config.yaml
num_hidden_layers: 8
hidden_size: 64
num_attention_heads: 1
num_key_value_heads: 1
head_dim: 64
intermediate_size: 256
vocab_size: 4530
hidden_act: "tanh_gelu"
norm: "layernorm"
norm_place: "pre"
norm_eps: 1e-05
positions: "learned"
qk_norm: false
attn_scale: 0.125
bias: "all"
tie_word_embeddings: true
parallel_block: false
init: "trunc"
init_std_qkv: 0.0625
init_std_o: 0.0157
init_std_up: 0.0625
init_std_down: 0.0157
init_out_by_depth: true
optimizer: "soap_variant"
learning_rate: 0.00607
beta1: 0.95
beta2: 0.99
weight_decay: 0.04
lr_head: 0.00865
max_grad_norm: 1.0
warmup_steps: 200
schedule: "wsd"
decay_fraction: 0.605
decay_shape: "sqrt"
final_lr_fraction: 0.05
batch_tokens: 16384
max_seq_len: 1024
doc_mask: true
train_tokens: 123500000
max_steps: 7538
dataset: "wikipedia_en"
Each number is 128 + 24 x the weight over the matrix's rms, rounded and kept within 0 to 255. Layers, rows and columns count from 0. Numbers have three digits each.

# layer 5 attention output, 64x64, rms 0.278, rows 0-63, columns 0-63
141142149115114139117133128149116118113157110164124149107170138085107128136128129107068129127123124154098151117089104136119114181139137127123101133143128097130138113140142111139077121091111142
121152107085066124161111121148114144129133086109148106096118129133089106151111131127096073137119154152148152141101096130145123142110133082134124150123127083143139125163060128107159150157116115
105119151081106149139116154143132147125108119141151136177093143111126115162109087118114115144140110125160070134141100113095124113142114119129149102122113108082128175117108157127132134146135143
159146156111133135123128115128108162136134102068148168160165142116140131144131062120085098139161119112144103123107146172129174139166128162096148112135142119145098184104145114146149148117147130
108139128125101147094145167155112104107133139133129124118125145132096133175117091136116139115107106140155120154112133138099114127125118183132140136111117122117167163141144141143171154173130153
155101151147131145133107157146184139156139092118116129122091135123112111116122156114109132139124154091107115147126110131143153135121118126124089109155135189134139151147105175122160139137138147
148129139136098148095147099114095134133092145137129136125106128082124124115121162143141104185132131089118127112071121158150141131140157127152131113100136152123160178125117136155137081156194163
147145131130126090118157117118124164133107132116188128139128090142121176110104131152161120144115085131080143155139142143120100137119155147158153146091149152165106085144103158142148157163139164
130145117148111111131113115140125134136139145099123075166161159126125128113106162115116155169105115135105195122150162117126146139114105126161110122136117189194144127116136142120115137102117122
110089110105151119132155129120140101153109148170142163162110177098131125116104177137165129104163096097086162174139122154146132121130100104128123108134140117115108113121138111126113135130152134
125121139149124135118121128085140151170160133107154127166143138143105098137097113114125091177115167161165083108112094120174121127131130115077139120106139107105129133139129117113165142132188121
144191162135091135112149111162157117175104145090151117123153082111119077113131132129102132116143132131136148137134137112120116125147111123101091116107086141169123126116111132156098139116089124
118137112142157127094115156122125139110158136166142106101162149177122102151133153145129132085132124160125133124153086116112114124142152151129087146157133181106154135112137102109081133100141164
122110136143158079110086145101165120120138124125144096134136146160148140102136138152133123137118109139082054120153121136144160120111125133110138130116165168124086130127116131134104126133107156
135110176145101128154111115121136125104165142108106156123117153162136137141102148130127147128118126124112148131117138132113076143077142128123141088153132131167136089150100127141103101110111114
101138133115100099162099147135127160172166136146146100167078133125173156148060091134180151151140143154161151068121190159086113174103119132105151111108145139121158130136108134098153124115107101
137140133140127116148172135125148185111154108121114103120139105136155174125132119106147105128126149078104115175148155127131107136092106165179146100117162112164158102129097107109146123172132134
112134096114148097146145156077139129146140124157088144042131135116139113080117121145133154165081129133132094124140147117111155156150118105086130074123104101166129134144136120150149155123136117
152118125091148122112136132103162154140175101117147139134131144102102119136088103127136141143173134146128122148121156135115124130139112145128118114159182125156112146102123091131147164105175129
141054125150121100134137140148128118167156134139137170107160086150098129066107133137086139138119138130174107158097167109130075141115175136131111117092124119125092152086121120147100155112112116
156150125171148139094161127137137127132117132121158127140158082157159102151143130170132097109105134127117102114116141102121129120143097173117180154157155087146131111150141142097119065121131146
175113167082176166156145086117109130121110145130152126115097117100111110117108179110103137131105126131098168127193086099142093149155151157115127117112136140134150133146188097150135102164143126
126103094141156143175149146117120137109114152107113136105176121155174133147107100122121108111117111117136140077149106156060143123179155079144092146155112126096167113142139102119162075125086110
102119143207153138097089132127154106160122174119161120140122153187115127104123168104109157152120110151080145171089130134116137119138159132153081151099111120158131109132148087098126141129117167
128139144143155082082146139152167121117131091110115107144141144109180144136118157129143133159151131121175134137115085121145095140146132129123175173125122149141189120090109109109123082091162121
123115171130150129129095134179131123134155108140115119112122048118117123166164096122124104147157112098114139155141125194142128124117153140137086117140149132127114176157159054073166110124059125
123100156152131139098109069144112132100150176134147084101096091162095143094119115176108146132114143143167105144097118129160140113087119168131180124118095118129123080099165147098136181124159115
148100135115110129096103069083122151157109142157169140149137152114092166106145109139113111088127122098084139129149123144123105173122096124093123145115152138071180150098124144097108126092137132
094092118120154159138111128138111134083124120116112089160134099137152153092163129163116137096155177161144148142145148090085083162156139119111131139145124154122151117145143104129118120138158166
130126123099153152198087128109115119141118120119135073132168152121096116162123149176107069136130069113102111124143128107112129125113141111115170112128115135088125134139144154103110150157146123
181122124139120139135119152141143111081165093117128116141096130148132121118129149178096119109107089143084132122122160129138191085131089118093148147126136121115138142094147110142096134086117115
145144127109121130086119128162129125169134113154114120115127134127160110143111160088148156125146153141134079083116105125121169142097100167093102097092111107136165110149118122189096129137142150
098151115156151051111100098117161099112172110105113114107125110106125130121130120128143142097132094078140120151124157129125080161111154157119125191122123120109110152094116127125146101168171122
099150128137108118148110121113092186131171127130107120091111072126135122129124168144136127140167110135120138137090147180128159138094139144099111128134128131155171125142128112127111125133190122
129107148152167157173134163150111109133171118132112128152152109103109119147087107136126158158164141113172074132095167144132093123117128125109140124133125108127181105157128131124136136129123084
115080128117105113128162153131128150130131187135117146150139155104123130122148119137134125131153122161189138164156101117117107095129141197153147111134144157128076144113105119150087110162124119
140147131122143139131069085126114124177111096173191117141140136127106116151125090096139143196144120092113115107132111103088166116123153095124109153130108086121104174121130130104124118129140157
145151102166125146122128149130131116148114107174080117170143105100106102143142119138165125154137114150100148129109160125137108092123114120126142128116114092128131109133114093137113108118121162
093079103153156088155110136161130053159073094133134138115113139150141113136146157156083130146126121112112115112117151143110139125078104178156105152110134164171132147093167102117123084131131135
201134117106099124126163173135121139156118157105148103124096162083101202093150129106161122141132104177124134138119110143134132088122159142118150167125139125121161088117134096125108148176103132
127143123152153128181184114153118101098139129157186170112090144141106164151152087143123095155119135095142119109160109145140106112139137120130149155125096164130122089079127099132118127130138101
076125144125107166155112102122110114085119140116146111129117149142199144102135131110105089099117176106118123132076104114103155166106141083100120128142098124122102146130154088124144052169183131
153139101083161151141114123144136130106105141136113151099088124096114127120129137139150176143117133141121131127105160108117143165148137103168138140161089118121093098111120140161115144110122135
107145074135135104090160142159139166129178121156152131123133106143140124154116160135184092151141118125106139124094132139162129142170117134132135101125161144128100132141042111156119104122089169
167127160150130142115136124170146112102130098116118099176127132155198142130116111112153168107153156101132159143144105124129181092124090122114139135116120108153118141131141096135175107123125111
150113123116130105072110145135169124103117120123107107115110118131189125120175124149139121106110114114151062137113128115090152133140135157130123115093117074089142145154099097133129123126117138
119122168124122126149115148142158123101114129129094165106122086135144112146089151164099148115132128144105165153171141176110129149107157085136111161119166105137124145159138143098133143084150135
156146116176134153178110126098104157177142110158100132135143175175151109097106149084119134080148141164119139168124141122148169138153122104099137100163126097176082130161103116111111118123142148
113138151082110135103093131124133126158108135176135131146147140105121124143127114107150116157123137134123105162137093115131145131083096116112169129114106097144117135146120129143124117146113096
129104112140148151163141149124129155141147143115110157140109118142092108118112112099138155108152166140152164181148116118133115104134114158158092141132165075139152108152113106115160140191121115
055118116105140072090115114095139154129147137130110135090129127147116140097141160124134143114165124114130096163153136148119112153179093108174119109123127126148144158116093133154116120145086102
103125118172101089140131107098157159131108149182084100124146108123164098090122115121118127095087156130106185094179094135124135135123125147150102135114112143112078106127132150144147102149134150
107136105122116140117093093114147131097151120098083126096104120146078115141178113164108127126123115137114163137107160113109144105110118161112109106104106092124103156124112093132130144114135137
133183125171140145147108196129144179130115151143113130112115115131163110119204100119147118129062195122076120140147139103152126162140117159134135156157103124137137114130148100091139145146129141
098129127097113102122148135107135085100111100141112114138141173118126150175111108145155160106169127126119158137149114156119106097067143112133079134131154137117128121155114108120133142114174176
126152133110150128104138130141149132156129075084119151144128107130095147133146129115090116131122141112144121117115127104147142134136123131124119127131133106105146145140135189104113120115116165
171110121116098110126120094129088115126089125145158111148119183155136128118144130121161122093092143102147128122151097127144107152076104144144121096125125151122129128127123131132150122161104112
137151140133138156115125160146106073115127176129117133153113132123126120122108128140163133118109155191144128119119124131178115151134145088114138142119140125103106119146164104129127125141132138
170180129155150155124182133143129100095130116156133141104132108171123123131082101178161171055138136141155155122128120129110128125148132082127108136119134116110108119135125147105149146088145141
116128157127122094084161122118126104139126174103151169145103154167158112101110138144151158101127138130175133132175141131144117088179113108116166115126101067141114138116175143141124150121119093
104126130108133138123122110156121121146132153122131126142126135156134162148098121105116098083150124142126164124130097138153141088109154150110148152109081142106126074114127112151100137143127153
119121086117143096141143111105121130134108109161129095080143157113123135123122144139081130114099130135134137120114172158132144158138132157144156159149115121137116131137153151119155135115122123
144153135095129133085142098100152115151161140095096134159111101108127127133140116123178139122116145109088129089144152072160125083138107115104109069142078087134104081191120123153114138096155136
160133134139105128128076085119106123142114160080125112145148099116125080140183115154146139123137113121145112126154129105138121126118123126074108139178099131116132114153105145135089133119148131